From a checkpoint of a small transformer trained on Wikipedia.
Size: 11 layers, width 128, MLP 320 SwiGLU, vocabulary 1877.
Architecture: rotary positions, tied embeddings.
Training: a variant of SOAP for these matrices, 94M tokens, 5744 steps.
Each number is 128 + 24 x the weight over the matrix's rms, rounded and kept within 0 to 255. Layers, rows and columns count from 0.

# layer 4 MLP up, 320x128, rms 0.0835, rows 51-104, columns 0-127
[[167 162 121 128 125 103 106 157 133 126 155 160  98 151 116 126  91 116 121  94 143 134 111 129 137 109  84 108 151 130 160 178  95 152 167 153  93 139 121 140 110 110 145 118 164 108 168 144 137 136 180 106 127  88 131 108 126 121 117 155 153 158 189  99 126 124  84  82 140 146 156 103  84 133  74 137 170  93 160 120  77 128 148 159 120 102 162 118 182 138  91  79 126 136  95  95 156 176 143 129 146  94 159 124 119 135 118 125 114 135 147 149  81 125 112 144 126 163 113 101 136 148 126 172 121  79 117 120]
 [102 140 110 194 127 112 132 153 162 139 148 146 130 136 141 128 146 142 102 149 126 151 142 105 101 123 117 137  99 155 133 106 163 147  82  84 151 122 118  99 142 167 130 153 106 109 144  98 159 113 102 100 136 161 112 135  92 101 144  98 129  95 124 145 110 124 100  99 123 129 147 137 127 106 152 170 150 128 114 122 111 139 181 135 106 102 125 129 162 138  82 131 155 105  93 141 152 104 134 105 122 169 133 115 149 129 124 112 130 134 129  95 148 144 155  95 135 142  96 133 148 104 154 123 128 160 139 139]
 [139 102 146 165 102 178 129 172 144 133 117 174  92  77 135 140 125 158 111 116 143  81 120 128 104  99 121 116 123 139 143 114 192  88 145 146 141 134 107  98 156  89 117  74 119 114 112 108 112 107 170  57 129 125 108 120 104 147 123 164 109 128 183 114 171 130 138 124  94  99 135 125 125 125 150 136 123 139  70 103 162 148 130 180 105 134 133 141  99 106 167 147 146 165 130 155 100  96 127 117 119 137 119 125 135 130 109 117 109 128 116 154 105 141 179 164 104 131 153 110 162 169 144 119 132 130 137 149]
 [134 132 136 165 139 122 109  95 114 122 161 120 123 150  90 139 141 123 138 163 117 149 132 168 124 136 111 146 110 109  93 121 133  79 147 132 110 116 118 101 141 102 115 146 162 102 142 124 142  93 135  79 113 152 122 112 104 165 157 145 107  75  96  98 153 142 132 107 107 112 101 119 148 149 135 102 145 137 110  70 138 104 190 117 140 106 107 102 108 150 101 139 127 149 118 150 129 127 102 105 163  64 115 153 118 124 121 130 138 164  75 108 126 133 103 165 183 141 128 111 140 136 155 132 134 116 106 143]
 [112 120  84 140 130 105 133  77 100 126 153 128  96 132 165  98 121 112 117 132  98 122 115 128 132 168 145 118 135 150 130 127 120 121 150 162 140 104 163  95 128 139 144 160 130  84  95 124 112 137 163 159 137 131 117  75 152 109 156  98 103 114 116 158 134 131 112  98 156 157 174 128  89  91 119 131 153 120 145 156 124 119  70 140 121  96 133 113 150  87 138 114 111 142 116 129 185 109 112 128 107 125 127 147 111 115 133 137 127  87 110 148 150 113 124 128  83 162  65 116 130 121 151  95 166 127 121 133]
 [124 143 129 111 136  90 113 138 119 146 139 107 127 142 130 150 160 113 124 152 106 105 106 135 143 107  72 115  97 129 124 134 129 104 159 150 134 147 131  96 139 110 193 131 103 137 162 153 134 129 152 135 155  73 107 109 132 138 151 166  97 107 174 123 136 118 128 136 110 160  93 119 107 181 114 185  97  99 170 126 135 154 137 172 129  85 160 116 188 135 123 100 144 126 117 156 136 105 136  99 141 106 124 151 123 123 166 113 159 157 139 143 141 138 161 107 124 145 151 129 113 126 100 140 148 159 102 162]
 [117 135 129 130 182 144  94 119 125 139 127 116  95 122 129 147 115 202 136 110 113 122  92 136 126  93 107 104  89 128 132 136  54 159 160 201 145 135 147 135 176 168 132 154 115 113 138 104 107 121 154 105 114 135 112 136  94  84  77 126 136 151 110 118 139 141 121  96 155 120  98 153 142 145 127 109 120 141 155 165 113  81  85 138 115 124 150  94 129 140 126  94  99 108 151 154 117 110 124 130 111 133 144 118 109  96 152 133 153 146 139 138 136 140 115 156 124 138 144 106 121 100 135 117  83 136 165 126]
 [145 177 119 127 129 113 149 191 116 113 112 164 122  81 133 143 103  80 139 155 123  82 110 120 119 131 142 116 147 161 149  73 134 109 152 114 121 115 111  97 149 169 140 113 119 199 163 116 145 174 159 154 154 120 104 100  88 108 120 145 129 107 145 140 167 132 156 134 146 131  87 110  99 139 152  93 148 116 104 125 135 159 122 105 122 110 131 144 139 155 115 137 114 145 125 116 166 120 141 132 120 149 131 127  92  83 158  87 148 169 108 145 141 142 133 105 119  94 117  69 138 114 123 143 136 153 160 138]
 [106 166 113 119 109 136 135 133 127 126 141 133 141 139 127 115 148 147 116 109 118 193 137 131 147  52  78 187 112 117 168 130 133 108 123 108 132 139 145 118 114 174 132 141  88 110 133  99 105  98 167 136 102 109 136 162 134 149  96 171 135 137 152 112 140 152 182 132  82 141 123 127 143 136 162 134 131 121 140 171 120  88 126 144 113 122 146 163 127 149 115 104 112 138 162 112 149 138 116 106 130 163 129 123 101 100 117 131 151 158 156 137 149 145 121 134 114 102  97  95 107 138 141  92 145 113 158 104]
 [122  79 121 113 112 107  99 167 102  88 160 113 124  82 148 189  96 138 109 141 131 120 123 105 139  93 124 127 174 141 146 102 148 127 120 137 159 142 113 144 110 138 100 133 129 151 108 145 145 134 150 132 120 120 152 147 106 162 128 147 118 117 127 112 138 115 106 116 132  96 152 136  89 119 143 129 112 119  91 101  96  96 124 178 150 166 136 146 128 117 121 136 136  99 118 108 106 138 150 114 146  90 121 130 164  70 131 129 104  91 147 136 108 120 104 155 137  80 123 136 150 142 134  96 141 191  99 147]
 [115 114  90 130 126 159 137  99 140 138 142 140  61 138 125 139 137 125 138  88 102 162 122 132 191 142 155 119 111 144  92 119 137 104 117 131 144 141 141 119 122  94  95 114 140 149  99  90 120 155  99 108 181 130 114  98 112 134 133 125 114 131 129 175 138  98 123 142 108 114 139 142 158 176 130 140 131 103 122 164 172 113  77 124 125 119  98 151 142 107 125 147 103 107 199 150 123 120 126 115 116 163 136 112 133 184 120  93 108 169 129 117 135 120 120 118 155  71 129 154 130 130 158  96 136 142  98 154]
 [103 154 125 109  75 139 150 117  95 130 155 170 137 132 114 107 149 130  55 133 119 130  66 125 145  76  97  84  89 140 181 128 121 112 108 136  93  90 120 154 131 136 143 106 161 146 128 137 165 151 142 127 134 109 121 153  75 150  94 143 145 134 177 138 114  85 118 156 164  80 143 103 188 139 103 102 117 157 110 128  85 110 145 115 112 107 141 107 149 119 112 133 145 123 112 160 126  64 168 112 162 129 138 158 118 134 128 152 127 125 112 120 148 139  94 151 135 189 113 125 121 133  96 126 138 155 122 110]
 [ 99 125 118 124 138 122 148  73 146 138  52  95 116 132 136 102 103 103 111 117 152 114 120 165 102 170 145  91 126 143 168 139 142 148 134 155 142 126 106  83 116 111 137 144 126 117 146 128 151 176 108 138 105 146 147 140 138 153 146 117 135 123 148 154 160 111 108 140 158 136 115 143 103 147 105 153 113 123 129 156 148 126 123 170 191  90 135 105 139 124 134 128 139 135 101 144  95 131 114 164 131  79 139 141 164 121 104 145 130 154  93 155 139 112 154 122 114 115 128 101  98 109 133 143 151 136 124 141]
 [117 105  89 138  87 141 106 138 149 114 147 142 135  97 150 108 126  99 130 135 128 146 111  82  92 141 130 115 150 138 120  96 155 133 127 125 141 118 134 127 114 139 128 123 160 128 128 144 102 125 159  95 136  95 118 130 144  92  99 139 128 133 140 114 117  77  80 147  97 114 112 123 144 105 126 152 139 116 113 111 156 156 144 205 119 101 136 153 108 155 173 111 111 140 159 152 149 120 100 108 137 108 111 123 108 126 135 124 112 133 119  99 124 155 191 118 149  68 123 150 122 103  94 168 135 118 139 121]
 [150  80 130  83 131 136 119 152  94 126 160  85 173 142 143 133 130 143 144  79 151  89 137 108 105 161 127 101 118 104 152 132 145 109 139 142 144 139 148 168 120 135  96 121 126  77 135 111 101 123 141 118 124 141 173 122 131 126  97 147 133 140 153 144 118 101 136 174 137 118 150  81 116 150  73 106 180 124 129 109 142 139 119 127 105 175 115  93 147 117 112 112 107 148 111  84 104 105 132 123 114 153 145 106  96 157 155 147 111 146 109 111 157 111 154 117 137 104 104 134  86 134 109  80 108 159  89 109]
 [ 84 129 117 117 140 153 152  99 142 107 143 111 162 140 138 115 110  83 120  97 181  61 129 178 149 127 140 161 154 124 108 131  67 110 123 111 106 137 138 109  96 133 111  90 103 133 152 108  92 182 125 122 145 127 126 176  92 144 137 137 115 114 110 110 177 118 102 106 130  99 132 130  63 166 155 106  91 102 101 139 126 138 101 121 130 138 126 145 104 140  89 121 158 126 190 167 143 118 122 108  87 157 125 145 142 134 107 102 158 176 127 116 151 137 113 147 108  86 133 135 129 129 126 145 146 129 108 166]
 [125 162 122 128 169 128 126 153 112 123 145 180 135  96  82 168 129 121 101 156 156 166 116 117  99 128 145 138 135 148 129 125 114 136  84 124 136  76 139 102 146 141  87 153  75 123 106  96 148 105 189 146  95 171 124 141 104 115 136 131 110 118 112 139 164 142 112 100 102  87 139 151  99 141 132 127 120 114 122 144 144 101 129 123  52 127 117 158  93 115 163 193 109 151 118  85 174 124 123 117 116 128 128 137 128 133 124  97 158 111 109 130 129 139 140 159 103 155 110 152 159 150 137 119 121 104 129 109]
 [119 175 159 113 143 150 137 155 111  63 108 101 114 138 142 108 102  88  71 103 115 145 133 174 134 129 142 146 151 172 104 114 158 144 103  91 136 128 135 164 118 158 120 129 160 158 126 122 152  90 135 143 100 126 131 118 146 117 118 108 131 156 124 123 137 142 153 115 108 148 101 103  88 119 101 128 102  99 127  95 123 146  88 114 115  73  77 122 155 133 120  71 148 113 130 136 138 117 118 132  99 130 100 120 167 154 201 118 118 127 150 115 122 113  98 141 126 150 126 123  85  94 128 104 124  95 141 110]
 [153 116  78 168 130 169 154 131 151 138 112 126 125 175 124  93 144 138 120 143 123 146  60 142 104 105 135 165 117 171 110 137 100 119 101 114 114 154 143 180 126 151 130 170 116 113 135 108 136 140  81 132 148 117 105 133 152 142 117 115 117 113 149 136  87 150 105 133 167 104 124 126 155 151 169 152 109 145 101 133 118 124 132 108 144 117 147 103  89 107 139 122 152  96 110 156 152  88 139  67 128 117 117 137 172 115 137 169 128 106 141 155  98 150 158 128 153 102  84 138 127  99 111 168 173 123  87 115]
 [166 122 102 138 115  76  89 164 105 119 123 109 130  96 136 112 115 101  85 116 145  87 170 162 136 124  88 123 117 115  99 151 151  79 103 123 134 113 121 101 135 123 118 161 148 108  99 131 129 168  80  93 123 114 128 123 142 139 153 172 135 145 175 148 102 149 110 132 143 137 115 120 130 106  99 142 116 168  88 133 159 125 145 150 167 176 148 160  94 140 128 129 197 100 139 110 132 120 160  92  77 147  98 139 106 123 112  95 111 106 135 128 137 163 132  80 161 130 159 117 108  81 118 109  88 160 134 108]
 [ 93 144 134 136 139 158 142 135 111 156 135  98 141 136 168 122  86 193 141 142  64 168 149 186 171 102 145  74 148 181 156  93 144 118 145 139 119 112 110 116 137 162 142 142 112 131 117  62 131 140  81 130 149 139 164 138 143 172 139 104 155 145 120 127 148 132 155  92 143 124 139 133 126  99 121 155 122 139 150 112 126 128 129 114 150 125 116 140 127 169 119  98 117 163 112 159 110 101 116 113 142 128 113 159 114 105 136 147 104 137 112 144 151 124  99 111 165 140 136 115 108  94 131 117 112 122 162 141]
 [119 111 153 164 119  96 115 140 138 113 123 107 122 141 148 129 124 142  95 168  85 148  91 151 106 106  72 146  75 161 174 118 169 132  98 115 135 120 134 111 104  84 127 141  86 127 104 137 176 125 168 143 117 128 114 120 130 118 170 143  98 141  78 114 133 122 122 146 133 186 103  98 111 152 102 151 142 169 134 145 144 138 137 148 123  91 174 157  89 147 153 143 136 125 137 128 128 136  64 123 127 125 115 130 143 135 123 156  89 133 124  69 143 139 117 108 135 159 139 143 148 127  88 133 114 115 139  71]
 [103 127 119 118 131 123 105 139 175 118 124  83 139 113 159 117 118 131 135  77 181 124 124 127 119 102 140 138 128 165 120 131 172 129 117 120 170 102 164 116 132 114 149 125 176 106 143 131 133 145 132 151 148 148 146 159 109 165 113  76  92 124 111 153 106 119 119 102 118 101 129 146 192 108 146 121 158  99 122 115  82 147 124 106 138 134 106 118  96 154 152 127  96 130 100 124 107 118  92 133 161 130 121 125 160 132 145 120  93 145 136 139 172  95 126 119 114 100 171 150 163 121 157 144 160 142 119 148]
 [131 108 102 116 133 133 134 131 152 182 120 114 125 135 117 138 147 141 134 102  91 151 110 142 155 132 166 120 113 156 120 181 108 128 146 129 141 135 179 149 131 132 162 129 116 132 111 149 113  76 109 147 116 103 141  97 104 131 138 173 113 156 157  97 126 138 131 139 130 110 126 134 105 124 155 108 123 131  82 129 105 107 111 146 110 160 106 108 115 141  79 116 170 146 133  62 135 126  99 103 101 135 110 139 104 128 117 156 128 140 125 127 120 142 153 158  84 167 104 132 149 122 139 154 138 133 132 165]
 [160 122 164 110 151 170 165 138 107 107 150 108  82 141 139 126 105 133 136  65 124 154 133 124 124 138 154 150 131 170 104 151  81 110 111 162 123 134 121 159 125 145 118 107 148 105 146 106  99 145 130  89 103 106 123 140 112 143 142 131 120 127 153 132 107 103 135 163 134 122  97 115 129 158 100  97 138 131  84 124 116 174 121 150 121 112 138 150 107 142  97  92 154 171 147 154 128 129 127  81 116 182 121  99  94 143 149 110 116 177 114 114 130  51 100 151 183 113 120  67 127 105  90 126 110 125 143 112]
 [127 147 113  88  77 120 106 113 127  88 114 118 138 132 145 147 182 119 169  86 132 143 120 117 144 123 147  91 100 143 106 137 161 156 106 111 123 117  74 120  94  93 119 146 117 120 120 146 115 110 135  97 122 125 119 114 146 122 155 123 112 162 105 133 179 173 151  74 124 118 136 100 147 132 153 114 154 113 160 116 137 117 132 120  71 158 134 111 130 111 163 157 113 146 116 157 135 175 126 136 130 129 119 155  87  46 139 115 130 142 158 137  97  95 130 110 104 129 148 112  97 132 153 169 162 138 140 105]
 [107 115 160 142 124 100 122 132  97 145 142 108 160 105 144 125 126 186 159 141 138 167 111 130  90 107 106 146 142 175 174  85 128 135 113 105 139 152 131 161 139 170 153 133 123 124 127 100 105 101 117 154 176 164 112 153  72 171  84 109 163 162 122 103 165  82 122  88 156 174 124 146 109  92 101 130 167 106 131 102 138 113 123 150 129 149 137 128 154 108 146  87 152  77 128 148 160 129 146 167 146 106 100  92 132 150  83 138  83 138 118 153 151 119 161 143 124  99 125  88 133 126  95 131 118 129 106 126]
 [131  90 130 116 172 122 136 126 127  81 151 132 134 116 135 125 141 168 123 121 130 174 148 128  85 102  58 162  63 117 115 133 159 125 204 112 139  99 123 145 142 117 153 146 143  81  97 157 115 147 146 101 123 117 145 174  86 143 136 124 132 138 159  97 152 119 126 113 106 137 141  85 147 152 134 136 154 107 146 115 126 139 118 132  74 123 124 161 184 114 133 175 122  76 168 155 147 124 112 151 133 163 156  80 156 152 151 101 125 114 106 111 117 114 138 141 113 150 112 136 115 134 148  96 141  90 136 107]
 [161 148 102  86  97 101 116 113 136 152 116 135 134 114 191 118 152 143 134 124 160 182 150 148 122 152 122 115 138 109 161  77 135 113 130 119 127  95  93 124 148  85 154 135 103 139 116 112 127 118 132 119 100  90 147 162  94 134 123 108 128 115  85  98 139 123 117 115 158 127 104 156 124 130 155 128 128 164 139  99 143 164 167 127 107 124  89 100 136 168 171 133 107 148 141 109 110 116  86 109 141  81 138 150 133  97  81 169 112 111  90 164 156 174 106 112 147 122 101 151 116 140 139  84 122 160 127 115]
 [ 89 105 116 139 150  98 153 115 122 163 127 111 110 154 130 114 112 104  95 109 166 153 119 103 149 121  92 138 120 141  97 140 165 110 116  90 143 179  99  84 107 112 143 143 106  91 123 135 133 158 141 156 172 120 139 154 132 117 147  88 156 128 127 130 159 144 151 177 138 104 103  89 127 134 130 137  93 143 135 120 115  68 150 117 156 114 128 152 127 101 138 162 109 145 139 128 121 140 159 148 121 125 115 139 126 128 149 122  84 157  71 149 121 131 140 123 144 145 144 151 145  89 154 162 145 132 132 134]
 [130 138 142 129 123 126 134  90 125 150 112 134  99 147 102 126  87 145 120 135  99 118 109 146 188 150 151 122 122 124 109 139 136 114  98 111 101 111 101 130 120 114 100 137 150 119 149  93 169 160 155 133 102 118  98  83 139 129 124 134 137 106 169 121 125 104 124 176 110 138 119 167 113 143 193 114  88 127 140 158 130  97 152 111 135  85 119 130 148 110 145 117 126 122 133 106 155 133 147 120 145 127 122 148 141 143 108 155 115 133  90 129 106 163 125 136 181 138 141 110 130 151 127 101  97 143 170 120]
 [155 154 120 140 126  87 118 134 105 127 108 101 160 112 144 130 118 105 156 122 102 124  89 131 156 105  53 116 139 112 152 143 100  96 139 149 113 156  85 165 115  98 110 134 188 162 211 122 121 119 138 134 113 140 147 140  93 103 162  85 155 128 152 100 175 129 103 130 116 157 131 141 124  98 143 124 133 140  85 157 151 114 148 119 114 120 131  98 135 128 121  87 123 135 115 135 126 110 136 146 130 141 111 129 151 122  81 152  98  95 114 142  84 141 121  86 143 126  99 129 148 111  90 132 174 132 150 176]
 [135 166 158 121 156 119  65 135 173 151 121 170  99 143 121 125 120 124 161 117 154 155 173  94 143  77 163 127 100 163 138 153 111 124 126 169 140 108 112 121 154 115 134 156 141 105 158 123 110 101 116 119 129 117 181 123 131 146  63 141 182 157 145 120 138 147 162 110 141 162 189 112 148  95 146 153 136  99 137  87 137 117 106 115 117 177 154 114 141 169 164 154 113 124 149 146 137 138 117 128 116 112 107 189  94 159 111 135 121 133 115 136 114 140 103 124  89 162 127 129 117 113  99 175 152 158 149 135]
 [141 163  71 133 161 143 125 125 106 147  98 124 163 131 119 178 158 101 144 111 145 100  98 117 132 148 139 121 108 112 148 145 114 161 145 121 159  94 132 176 122 141 124 109 133 126 111 119 122 103 115 189 157 127 131 134 122 129 156 118 140 120 119 136  70 141 129 148 182 112 134 121  99 138 147  78 123  93 149 111 135 141 157 144 129 128 114 140 126  92 179 108 111 166 138 102 116 163 117 190  90 101 117 174 117  88 123 120 139 133 159 110  84 145 147 104 129 113 111 174 152 125 120 104 157 158 148  92]
 [156 141 122 100 138 100  82 149 145  95 130 120 113 137 135  97 124 100 133 127 150 109 140 161  83 120 121 156 117 162 154 135 100 129 185 125 135 120 125 102 125  83  99 130  99  86 107 138 147  87 176  95 110 101 155 144 117 147 116 104 142 130 125 124 112 103 138 108  82 123 101 113 136  76  76 111 126 118 127 111 148 135 121 114 135 161 172 136 145 110 152 121 148 153 136 118 133 113 142 158 154 135 138 125 126 117  93 148 117  97 102 141 141 121 112 132 121 128 134 147 163 158 187 157 153 113 167 115]
 [131 105 138 136 114 128  77  96 134  83 124 150 121 106 121 160 112 104 151 145 111  64 137 131 142 148 127 140 165 138 155 141 144 103  67 110 136 140  88 111 120 124 139 115 149  94 106 101 165 126 144  85 130  97 157 153  94 141 134 128 153 156  92  97 142 127 113  99 133 117  94 131 176 101 159 107 155 112 116 108 126 131 118 109 119 115 133 136 126 113 102 132 132  99 150 115 106 196 133 128  84 162 133 112 162  95  95 133  85 110 101 131 143  81 104 107  97 120 147 113 114 102 106 101  98 126  63 144]
 [123 133 157 133 170 153 144 133  95  83 128 166 158  92 125  94  86 106  94 132  92 125  94  79  93 124 164 149 128  90 127 102 158 137 135 149 152  93 148 116 129 114 122 141 132  96 119 123 145 141 101  78 100 135 170 143 119 119 178 138  91 139 133 142 126 122  96 137 104 170 108 142 120 134 133 151 160 154 135 130 107 136 111 139 105 122  85 139 139 145 126 113 131 150 124 140 111 114 153 118 101 156 157 139 128 112  94 151 167 132 101 111  93 170  80 148 156 122 128  96 123 113 162 126 135 116 138 150]
 [135 128 105 131 134  93 132 120 111 124 116 115  88 130 123 105 142 118 154 102  98 159 118 126 155  92 117 126 131 131 140 157 121 125 135  86 118 111 108 146 119 159 113 102  96 145 104 134 117 103  73  68 122 143 183 120 121 157 125 131 102 146 105 125 137 151 137 168 158 119 122 140 162 146 156 115  86  87 140 134 133 135 107 121 151 135 156 113 104 131 156 117 126 131 123  97 130 129 139 141 108 185 169 127 147 162 125 124 168 105 173 133 102 135 171  86 159 115 151 138  99 140 124 122  89 109 160 123]
 [123 143 112 155 119 187  58  93 144 159 116 131 101 152 107 138 148  98 174 142 134 150 122 100 147 152 126 155 168 149 126 132 139 135  90 117 131 114 127 106 149 122 129 105  91 133  95  93 121  99 109  95 134 132 171 117 206 117 181 140 175 145  92 127 172 142 156 148 150 106 179 134 104  84 162 120 141 131 162 153 138 118 132  83 127 123 115 129 111 139 117 172 145 129  93 125 153 123 151 182 109 162 144 147 132 100 162 101 141 118 113  80 114 120 123 126  74  82 177 111 118 154 119 135 145 132 175  96]
 [138 137 110 114 116 112 104 145 141 124  98 123 126 117 159 136  98 133 150 150 121 125 128 107  84 110 130 135 131 108 150 106 166 153  78 149 106  77 132 109  87 111 103 168 144 166 109 122 102 148 104 134 154 144 117 129 134 146 105 129 122 139 129 174 151 136 115 114 121 134  62 135 157  95 111 131 127 128 170 109 132 116 125 107 128 136  98 175 137 145 163  88 145 166 112 116 160 115 100 165 129 114  99 147 100 128 153 171 122 148 153 134 127 124 114 140 127 115 124 132 108 159 100 124 121  74 140 112]
 [171  99 125 150 171 140 135 126 106 118 178 135 139 155 109 135 134 121 139 126 159 134 141 124 135 105 183 126  64 142 136 128 109  97 120 119 114 143 136 137 134 110 144 147 126 106 126 133  75 143 117 105 100 104 118 154 151  93 147 120 140  95 106 122 131 149 135 108 122 114 146 116 126 108 135 111 126 109 148 157 108 184  82 141 146 117 139 100 165 131 109 111 178 156 107 141 128 126  82 157 123 157  99 121 112 135 121 144 118 138 137 113 101 139 112 109 133 130  98 148 127 110 161 133 125 164 121 122]
 [127 116 105 164 117 103 124 135 165  67 107 105 131 133 115 145 115 124 115 110  93 118 179 132 134 121 126 169 124 163 142 142 167 148 104 112 133 113 134 130 148  92 126 120 120 146 117 129 133 115  97 111 126 115 113 129 106 160 119 156 115 132  91 119 111 127 132 107 113 120 115  76 110 120 132 133 154 114  86 109 144  75 150 156 116 153 155 175 118 139 131 118 130 152 149 118 131 123 105 100 140 120  63 136  74 141 133 100 101 152 154 128 153 139 150 130 148 165 132 108 130 141 146 114 133 136 141 145]
 [161 136 136 137 111 106 156 153 116 104  90  92 147 154 175 149 145 144 102 109  85 144 123 167 100 115 145 140 166 118 124 123  99 128 110 110 128 118 131  99 139  75 122 133 130  95 161 139 118 112  94 123 157 103 100 154 144 107 129 116  87  95 108 139 143  94 138 133  89 100 146 121  78 100 111 107 134 131 113 126 133 115  82  98 162 130 101 106 113 193 110 109  96 121 123 157 112 141 154 117 115 105 134 161 149 136 126 100 115  95 144 120 136 157  87 151 158  92 121 140 151 120 160 159 140 134 127 125]
 [130 118 117 141  99 107 111 176 144 110 139  95  80 153 123 110 157  70 126  85 108 100 127 138 148 129 160 119 100 152 153 123 167 178  74 174 149 137 122 149 174 126 127 142 113 126  96 102 104 106 131  92 149 118 120 129 145 101 130 101  88 140 122 140 129 112 135 132 142 151 135 138 158  95 122 154 143 139 128 112 145 169 172 100  87 159 168 121 142 168 168 106 135 121  88  81 114 112 163  69  79 170 119 164 126 102 158 115 171 116 128 146 159 136 116 149  99 115  83 115 107 131 106 139 102 126 152 133]
 [140 169 143 109 126 110 167 126 126 104 103 156 149  77  93 121  95 112 129 119 140 102 135 101  89 150  67 189 139  99 103 152 117  85 106 105 149 148  97  72 104 128  92 148 184 148 136  97 130 125 162  82 121 120 135 123 129 141 128 130 120 111 110  84 116 144 123  97 162 102 103 139 143 121 174 118 117 110 117 136  96 122 127 126 107 120 141 124  91 142 139 133 128 101 130  84 139 128 117 154 135 120 133  93 144 106 170 119 121 123 128 101 108 156 134 131  87 106 145 149 130 116 174 117 152 129 131 116]
 [123 151 116 145 124 167  94 143 127 101 141 133 151  99 134 162 156 120 156 117 112 152 106 121 147  97 116  97  84  98 121 153 123 108 154 144 139 126 153 133 123 133 123 157 145  67 154 129 127 104 120 127 167 128 144 143 132 124 106 123 192 106 104  78 139 167 124 116 133 176 140 134 167 123 130 118 108 129 121 160 105 122 159 155  95 123 116 141 153 143  95 125  86  86  86 155 118 133 161 139 129 132 116 150 125 120 107 145 100 106 190 142 137 106  96 144 115 142 184 138  81  70 122 131 147  82 135 122]
 [ 86 107 118 127 133 109 174 115  80 143 114 150  89  91 134 111 142 139  91 130  87 119 146  93  98 124 106 172 142 110 103 128 137 121 122 103 136 118  86 144 163 122 112 129 146 103 118 107 170 157 119 117 141 118 102 134 165  78 149  97  91 128 124 127 123 174 129 115 114 139 144  95 125 163  89 173 166 132 192 106 110 120 157 184 112 116 112 148 122 156 115 143 130 110 107  93 106 123 132 128 135 127 151 101 117 148 122 115 132 135 109 133 124  91  96  71 134 137 136 101 109 115 142 131 114 129 138  85]
 [144  87 122 120 113 142 105 148 154 104 151 162 124 164 136 154 139 116 142 129  89 126 106 152 130 161  84 153 134 138 143 122 161 160 132 124 121 143 152 114 130 137 160 147 122 108 130  78  68 156 132  73 131 120 146 105 138 120 143 145 129 170 108 121 124 117  77 121 128 152  88 134 136 122 126 107  79 146 155 156 119 120 104 129 131 138 141 160  73 127 131 157 159 137 134 134 149 125 126 123 149 133 127  72 152 143 133 102  83 154 176 154 107 132 141 157  93 172 117 143 147 155 139 134 124 115  98 143]
 [154 135 123 174 106 137 151 123 164 111 188 114 115 140 140 107 149 177 141 130 119 104 106 124 185 101 143 130 124 147 106 106 125 147 101 149 117 116 117  94  77 120 143 138 134 143 103  72  98 129 137 126 145 111 145 116 104 129 165 136 126 119 152  63 126 115 150 124 131 134 126 140 121 121 120 132 141 135 139 141 131 112 172  50 146 108 155 131 150  85 135 113 156 110 117 115 121 123 113 148 131 148 126 118  81 131 133  88 175 126 100 139 121 114  93 118 105 164 133 165 129 116 155 139 140 154 138  85]
 [142 118 136 169 137 124 139 103 148 103 126 114 137 120  73 143 116 147 118 111 132 128 136 107 158 122 158  65 160 149 153 137 164 136 102 100 123 109 116 167 123 136 175 130 165  91 154  97 146 111 117 179 133  98 111 107 152 156 149 153  87 151 119 114 122 105 113 119 146 127 142  84 136 119 144 100 105 134 113 107 176 131 182 115 165 106 113 117 166 159  90 145 159 111 166  90 121 118 137 144 135 107 158 118 120 103 109 146 106 100 162  71 111 127 162 145 153 100 102 187 141 128 137 147 117 121 104  85]
 [105 162  87 149 155 129 114 162 144 176 125 159 100 100 118  98 117 108 142 129 119 118 107 124 152 111 171 120 137 188 174 109 167  79 149 129 123 143  98 130 161 105 142 143 116 150 128 119 113 151 161 119 187 116 140 134 106 142 130 104 154 106  92 161 159 120 115 121 140 160 129 117 125 103 125 136 145  96 110 127 123 124 111 154 109  88 158  93 129 128 123 119 132  73 130 128 148 102 123 113 154 125  87 110 155 139 142  94 124 123 163 142 140 145 144  88 124 110 153 107 137 130  99 123 145 138 141 103]
 [122 136 125 157 145 130 151 174 170 106 137 114 130 112 118 141  77 131 114 125 155 135 118  90  93 118 116 106 126 131  87 144  87 153  85 113 110  99 142 146  91  99 126 181 110 141 125 136 129 116 146  99 165 103 113 123 149 160 139 134 152  97 107 114 140  91 153 132 133 153 101 106  82 135 126 131 158 166 135 162  59 150 101 141  94 120 128 157 113 114 140 140  92 156 154 107 126 131  82 141 103 115 116 157 109 154 113 118 141 128  90  90 141 120 130 131  82 147 122 127 139 144 112 154 111 141 149 162]
 [147 106 131 130 131 166 118 166 102 149 111 141 125 139  83 182 149 145 136 121 133 115 167  99 117  98 126 148 101 157 149 111 146 142 105 147  81 138  89 143 123 129 151 109 155 183 112 190 108  92 105  95 165 124 132  98 131 105  63  99  95 150 114 124 106 103 117 118 128  88 153 108 123 137 151 131 112 103 117 138 166 159 136 138 116 110 133 131 155 151  99 144 107 113 147 118 179 109  96 117  91 132 132 154 112 166 173 144 137 148 151 119 130 111 108 105 118 117 143 157 130  87 151 132 106 131 168 146]
 [124 119 138 102  93 119  97 127 115 128 159  98 129 146 178 131 141  96 125  83 126 137 163 157 127 140 125 148 170 156 146 132 141 103 161 104 107 118 123 145  85 110 132 102 127 127 185 138 157 151 138 131 152 182 101 107 125 156 108 111 146 153 149 141 130  91  90 109 134 117 190 140 123  95 127 127 122 150 119 128 128  87 149 124 115 138 106 150 143 139 156 122 125 113 118  91 150 119 120 110 112 104 138 140 118 111  73  92 165 112  99 136 131 168 133  72 129 147 142 126 125 114 103 144 171 112 135 115]]